Weights of a small transformer language model: 2 heads of 128, vocabulary 5777.
Each number is 128 + 32 x the weight over its row's rms, rounded and kept within 0 to 255. Layers, rows and columns count from 0. Numbers have three digits each. The size before them is the row's rms in percent of the matrix's.

# o: layer 7 attention output (transposed), 256x256, rms 0.133, rows 83-107, columns 0-127
# v: layer 7 attention value, 256x256, rms 0.162, rows 84-107, columns 0-127
o83 088:150108130119106134115177149077166141164113112117114124086129169118153097180083108143148112153103184087164131148145163132096137051101118102143110112207090101090092161090116082084147090094103120165110092159130119152185119138096121132125145154132070087127124175072180176132139158108154115156133131139144158097149165131162167129113088110079153137121069130064127101126077071120151217099156
v84 108:168198130167164165128145105120111111089131074102175091142150198113146127147153122164134074139161157119211106187119114121149121191169145118119159135123146078166139103128126155132087122216129113159152131155133097148158151128123114152113144127036093119175139123135143158113117109131127136110115149141148090119140130120069084061116134103111104112152137088136121094128130133165128126065093
o84 111:103118142142077109206126115154157088156121176124096153146179052152147144161124157129125164187097109127145103085068128118114110113129122140127096090127100139114124148159174122102159131131152081120069121155079109068174137084106124076114094141142093166167119154096164136158140155140154122114173138202151121164087142137154121109095133098124127135103151114162162109152126142118148136199133
v85 101:131106112085150106101168116089072138152103083218133078093151127115126156111099114204111119114115123081134122110145152165138135114148099159110095167090105085083126157118061142131055193044171134109119133185100096077110144141187132087121186121175096105106142102140148135109103081160151081117123176136119203075185140144100125110082098071098132160139098128129143106143110155196125143155101
o85 103:103162174136085205128182124166141121122099153080124141138183162142131142169078110015100165157118127127164115180147103063146124126153086087191137105159142186154237138136134108124149094185141112093113107091146117137174153174121106132163112133172136081122133096110173137103117150100162117105049084095102140150107144106108162121138149126164159107119153145157116140168134176090130187120165
v86 106:100129148127172101061114168082141108130153132103166179133125091182094098159099127073126160107124153137077155142139162128077068078140156051181155123117123131105128157129108143127123188150141141120146102124133149158127097160097080070107144122199061127127076159098105127156107093140089105135126144098114127098126147157089128067150118111090100116156184156087186091116160128114093148100167
o86 105:143114124120166101111095147067149117110157152121068123173141125111181097089121096144115129117113132104156145118142113168150191141118095128127178128162140096168138085095124125121158092139144097124136167090141123123135058091058080170161153099072218104172145038142115129119098189116159132091135086108171092140073112091172113169164078154141115231106057121116111115165122112113181132050139
v87 097:149161144172081146073129211087079124157126170113123116169110093160154097134126157135102130115111113108138138100127111137147101120140109113124174122115079162090070112123072174082116092088203154145130118132132141111161144156118148127174128162145091085075158081110138132151092098118162139081111116121113089107103134213128125090190185181104102128138158160119102069146169153117105100095166
o87 100:084118091149113119196099087108161210139150129147106150102175110065141153076213135126163145091138150130147090134129086137137086177097064079169137140168149102158154098170140102153191167208130084103085157115080107144109133165099149069106085085131161166156142122166148150165122151123115092117148134116117143163144166082174083122119154105165130116151145065073131175108090110110154113133063
v88 097:140083117092139100118140107121106153113088192155122145146116136120143087194105121111099076145099103105170162132131111160090147202073118105093066140135177132166141107151116111108164114061126176202148126136119143162149077110182121116142137086152122179150141140120117189122133163098149151115193139161172109129142144114119160175160142100169127100137133091118192090082156136186177187092106
o88 096:141168117120177100092148120106083123124172130204128149099099126178103190125126149134141180091048139176132144143079159164134113150118141121124175153155117119115123176114134119136155203152129093118143135068105110081101127111112132172094197143147140092084111175133162131113217063118122094124104190138100104144098169162126120084110087135118173105123136151119081096139110121094168121153165
v89 091:096097140138105130137176143150120158128121098112133108122111114146125149146086127109136169166075114108132090146154105169131093129091162133117135168115055109139126114122080147096062138202177104106155187112119112110138147135069115122065129105099134166109148162066116130159083147105114092143166147138162186025101172120157140184139076145102132102149145182096114142103173169090080102125179
o89 092:167132136124145089101130105219067061148144172116125147194162118131078114108153048085127156153173116105084093105122158079058129156142193155092155128166107151081122113113137119141122155105112170093137106099097181147138084111165098139161140121110129123135083105137119107144125141126130200141160183128103117180181072137082082091117154087164128164149121121120156125127117121100104154146166
v90 101:115155144129131092138160151099111142116109149094164135120151122083102162182148059167172153125068120168170144133059139099111131111178092163148169106134157161084090151148115134111130103220107088097160095081094161130134142167098098086165126094055106135136114116104143151160093046137086099105161185177106084167081146122080084078157088171132119124128103086153096159134151126139092074109055
o90 106:109109172150145185126114049090167156088142138106123133163094169126161140124171151081098143105240108092169123153121105075144138118113156072156141174166063143144121146099181107104101137160126080159118150167081056154131129127095131116097071065133108105114108133117153166157113132079167195109126102158149136127158133133089155174089100079201105161149136114100093170077086123101139143106123
v91 099:147097119110121171071092136103127121107132196092152160163053118077209077122119138091131133176159139088130169125044141072100157182128111070123149129111127149132089175152132129147157156151123118119133115131117105112157117133104155176171081169168077144135121116117154126137183173182067145107159138152127047104153131165117151172184105164069151088101103163167137114172142195106104143104137
o91 088:086143048138143111135127154110101167229116123195100150144164139163099145108110152175156185096102095129142087106177155185063125108113163080153104107125169147077104083132103110151129162140112149125164140171124128143119113130108129163132173097092157122108126143122134159115136111095155160090108093126123146116118146096139136104092141114192081153100196132118139172105144115154148113109131
v92 103:112071066116156092207118129124152164125148100123162166121161143109077122140127063066142117121137163056146102155192133181050125160105174118176092109090158080102188149106142125139117099147141141176148124104158148123139118115113102141163138116099116130114134121127156143187144078132124083113141186161080137140153122166086100060076107073178111113119101113061141124064069127144115151095133
o92 111:124137137131102162088156156070151111137115196142114159130153085162130148140121142093125138187122093134132103149040109121088183114126132159141115116130136114149083105119122085147147077194127116119141115147136087146160127063119155069147174079156103154083170172113119099100072120151114097074125085148151123141159122125099107193137123115093123109174101146122133093117113171084168131074073
v93 103:161122123165143134191101099102129165156078098162176115121134089142130153135112132103114177144077122160151125160160096096170146176115159172125088146113122098114088137101078145190136098140136099112111129131092139174143111108099107171116140117110094115069145121148106129163098132133162138114206221134145089143124097147119136109110094116087135064169045097131091120129095050159115127142068
o93 094:108113131122125119090113180130178121090167163179142211160082183164078135159114110040185135118155117156139111083107118164154112158144171085096125138132111153116184156097121098141051117097093098061127145192090122146126126094072135160112127134155162124161118104079160176139181100157109144168119066152082104118141122090123147172129121148114125104100164140105129154139162221081106125103169
v94 102:153177103109150065212138127110122174139204132115089140119124110125117157110110075121111129132104133099147083151089142135109079126096101128162146106092176172112133164122119150125164156202166098103130105133140106106120158155145115091140147146090091091117140120091103123145116077081108133156046134156170104078106100152077112081091152181253140144122101117098104122141116160131142088103147
o94 101:114152146114125185129112121129119085107104133075165135100169086097091127087193152140160126142197108185156113107108105106175078092132174086104121108152068108116048101191180144081110108141143135115127097138141135145136098125124140088124097103124124142127124104143122065100081095143103104110100103130144139160161159126129093137124140114094141113154116100123179114105136114128100189094116
v95 100:055102096091085185081126187136084124168130159141162144122100098155155116129179080150178162123126096154090175107130104096062097111120164048130144149157129093092174112164111100110127160148127143168128117163081171097096094101035127140157154101084186176077118161121153132142128194098157145153170105117133142095151157192114133132162114141122101154097159109128140148102146096133104150164141
o95 095:185092100172138073133072075138152095124131112129144126153119152103093110054081125158126120184088138153107094098203109141153190175155141136158089088156121154146164151081070089163192133077193121161176152086101159146113130122137114120133110114121119051165148135159133129074134143162081141131101144137135092119134134095141183150172145199106185140178131151100115156097091121081156116121160
v96 097:131202177155085148160161081081162132163110138157124145115150085109141138078206158092093168141094129121077128141125181098141126139151165162089155129149140094116106153144101115067131090145161174120070139115137152095138098181202154112107118138073112157129115094118095175120199060094097105133112122123082159164083098146160065150064119156114110172131163134101122137151167098102146150118180
o96 097:128104068115135085101130105108127159117090117169164128136087130110100131136130112115148069083099140116151109103112126142085145133158128104141101112175174099093145136116150145079102098114102112103097110143146112134150142101076152145150111168106121119128123174151096105156089175152146158141166147140140148047168085122112143086172200104115139127133129067132053148205141079142104189126111
v97 102:133117133108069087109099094141170106170063151127111101079092127159133112079070111128132109136079099113109058070095152134139181142106100159132099119063148150123192114175118110128135128092115189180138143111171179105056082118178128171135148196142201104150112177158127052114196101135216161111183102131095104133123121062161110141120116088137119145147109119113121150089099114154175128180151
o97 104:110112174105138164074092146148113104127123084125153149148078139090134080090131167126110156082068167101125158132191146136135176082169153151082109109218070129173112159125077114151141177116107110129119099138105094130083163140119160103112158144125125158150129117066113159168149116149068185191064111107169152114109122134100098114104101123118127097153119130156099117148131145124081120136139
v98 097:119168158122124151051175120106125141057134130108174134104151169153162096105078116075090147151127095090137167105169124176103137143131051141118105217145158125191118115089098170121136136077127114117140147163185152168153115111208119076114148133150121105123169163122061101114128081157081124055087097100143170097160143146135129161126130141144151152096109167155129118090127103081128148084093
o98 096:174137110139138120168081130100133183190137138144069105106136153158112081118138149053185111060091139176076103158071133133079101124106114090153198149142111076122088095127072104134125146137141164138183131119122170123106081159098122143148116136148172150154113180168208135085135136101185070140148189098130105180116092109151161132151108077109166089102136101032145097113138132133137112147190
v99 097:161152114183129128096081086176096116110123125116166116089064135143135115135105161152144106120168107096146172120121139158121124108142089106139104168149112191107075148117144140131138158126144165109120118174187151109124097185165128125107140120180115109131079087174137070075103078146147110091151159095122143078201107138105154100099092028108135191126120100146159100141084162126145100168113
o99 100:087084102109076151157131158108183100144121138104131095124118125187181116134125138118145112149071149141103109131151134173190156153086121123158214141104141153177138088171098132141097030139124161092185119114109125116063138177111141194196102142091085085112141135082121181108149127117115101141127174122162102134087102147131107146177141175190082117147152179146153132194135109132120167027115
v100 099:128107176138131132128062106152116112139100099107133082091154122071091114161133139069129131078149144132086182152132121117078140059109096077126127127112163170111188108068122133100104142142059116106110162146178089123094126147117151159144105123134086111165150214116139067098129166148148180122066117152144095136090120155124082136129102046046159107111124157109131156124146151093106137121161
o100 096:170127124159141169109184088154195092137095123081094110194126127154155062132059162136102062168146087110115131154139133140095091129125069236174161153096125088125131104147083195157103130081135186118094133080140127142133115078140149130156130195154142134074155081109144125143102191148084100122128071079149136083126130159136124155114094095228100118136133109085111151157170128133175075134164
v101 103:140037097093099187106192163110076126113094096149095125143157087101115121098086168130124100155176123094190013160187136135180149130180097145087119131196129095095162125115105111163077106054158112130124111131174109090070182124178158151060091167101123143107141171133115097090112075167113166155110082105148154114146136127136133150082148104074141133139097110107119156087125166109092106158148
o101 098:137175127126146126158157200167090106137115094122184197155128182097113164182123202071137139121090129112147141122081069077094038149147122115171138089087140100149140105136128184149171165093115197147113078100122127108135192143118147137126131146140173131118122099131142134130134094080142119130145136103125061130103083130103130083116137100138153069121083124154169115137115203143159079164179
v102 104:176121152107112152097181160203211114113196143170085146129155111129117119113113140101105110126161153128132084155120086188151083154118171108149086159141130117157121109134142172140159128107129137120124131179183138167139124154121105121111151090145170118220150152127099145140148183113096132095143145136188211152147177223094189150187148136195133116111142147098122136148143102106164156105143
o102 097:145054140135167102170072114103073168125174121113098115153136018166140116141161069128117183121108126145143105115115144155097175069130162118097148091082109153142160103104137100129111138076115119102081091069135136079154106131115152117106149092153128119137111160165140098143103118098094090135114159089099126140111133141133086128095163132133113103128160108220142118124127158087124112129114
v103 102:131129061132113057190048088097143118127089120147110150094120145136115160134084107103074096124163130118090123118198099152136199129184108158116084102154129136124133155142129114176112078104049144128189177078160147087142122129159110123121119139150122192181142145150114075119082100153146127146225158126093193139167140113119141128155129135122149129097117113059124182098113125092154131149147
o103 100:109101106142130142075088073169124084122183076147114085072121179124094102216142120073189122176093157104103135119086163077108146111097122148170113140133127161142111137076124136104132109118125165152169104162081091178096065122118104126125138122128075096114148137136102188075130114112114122150106085052148071103137127121129164135118127147120061100103120091139154082086103122177084148120115
v104 103:112140149139182132164082131105190136164118149112089114084084127170075162082137128149133108133124157196159134152142114085153153126196094106091185148114067131142143141145184110185125120159114136141123152120090107172097121121157142128084159101143121066160116111110172142044112089174129092160156092107135121124152142128115113184180146103141111116097192125149169087111111132122140143076100
o104 103:109147091162129176097154146122115140092129090148209125117202136138154053136085119144087161089165098113090073155126095123110079097118119139118138123124118105125131144070158177056173120122121104154099086130127076184107083114123096174156098207129062112118129145116058082110121128110143157103108142099105089151097121142144087121120179154115184161144067109091132161170144101157099112172121
v105 101:142119159137144093074084119152115083106150072114107089091065157141119109174149078163124092056158181127103103105110078087191108128135081179189105082115108102129114147097134121167126097125094111163104170093158118096099132134155084084161127147159158154123091169118149130105113183127127155119138130151080102140153164125098144086134144132088182157142043094151119148161112140110129077098193
o105 095:110159139109108194120075073151148111162124108138146127183126041116135118115142132171080130164125140094117161121095131094164166139132184077142169137129136129152192213110151145055109136162087128161135106116114097176181119163142116172134168079096153155139092149099136145108138151157094113146116084110129083107114124136122090146119102078129020106147127162115126061164138137135198172178124
v106 108:110078132118090096088143114092119117072106141145171180130126167135165127160131121142152125101158148121163142087108133107031202157113069167125061144138136124107052135143107126115150098139139185104135211150088159116116096151146118161153090134135105086122155134081143093123125144144104135125133150077132130093180174052084156117227103149127135139144102125160171131180149132113142105125141
o106 100:134105143186236061166101074155120116205083129084132116158134146147117147128082142172102120164108078110168133162134139102130132123144094075142159116160139186138180104147118172067084137102072076178124108179134038162099080095179108146134118095123154124108163119184142142127186088142152143159149158118157101045104148186161120097126174108115208146072173111144196094094107109171149130146135
v107 098:119099111084127107138100143158142131141160126143099156192087143138097130072134111077111125145169093155177083115065124119185098062118113171136115099114074137089187143076181087170102089185081121176117160126075110127132084113144121108112140115152135079145099145114118139123145164120150226145122085154094090102078081144211145167121076188143145068141105052130080111123082100112129076176112
o107 093:145106101169095194108045134123204095102069155174134146144141101118107169200134124192173121094129147108113189096152103130141153149145139130143118142139174124112137167130120206164184141156109148101145027172189084180099114119097123133066138118195092138104145101064153057170130052139146085165098111086155099192118142148109102117125154138085104193136091135160110154141175103146110098169113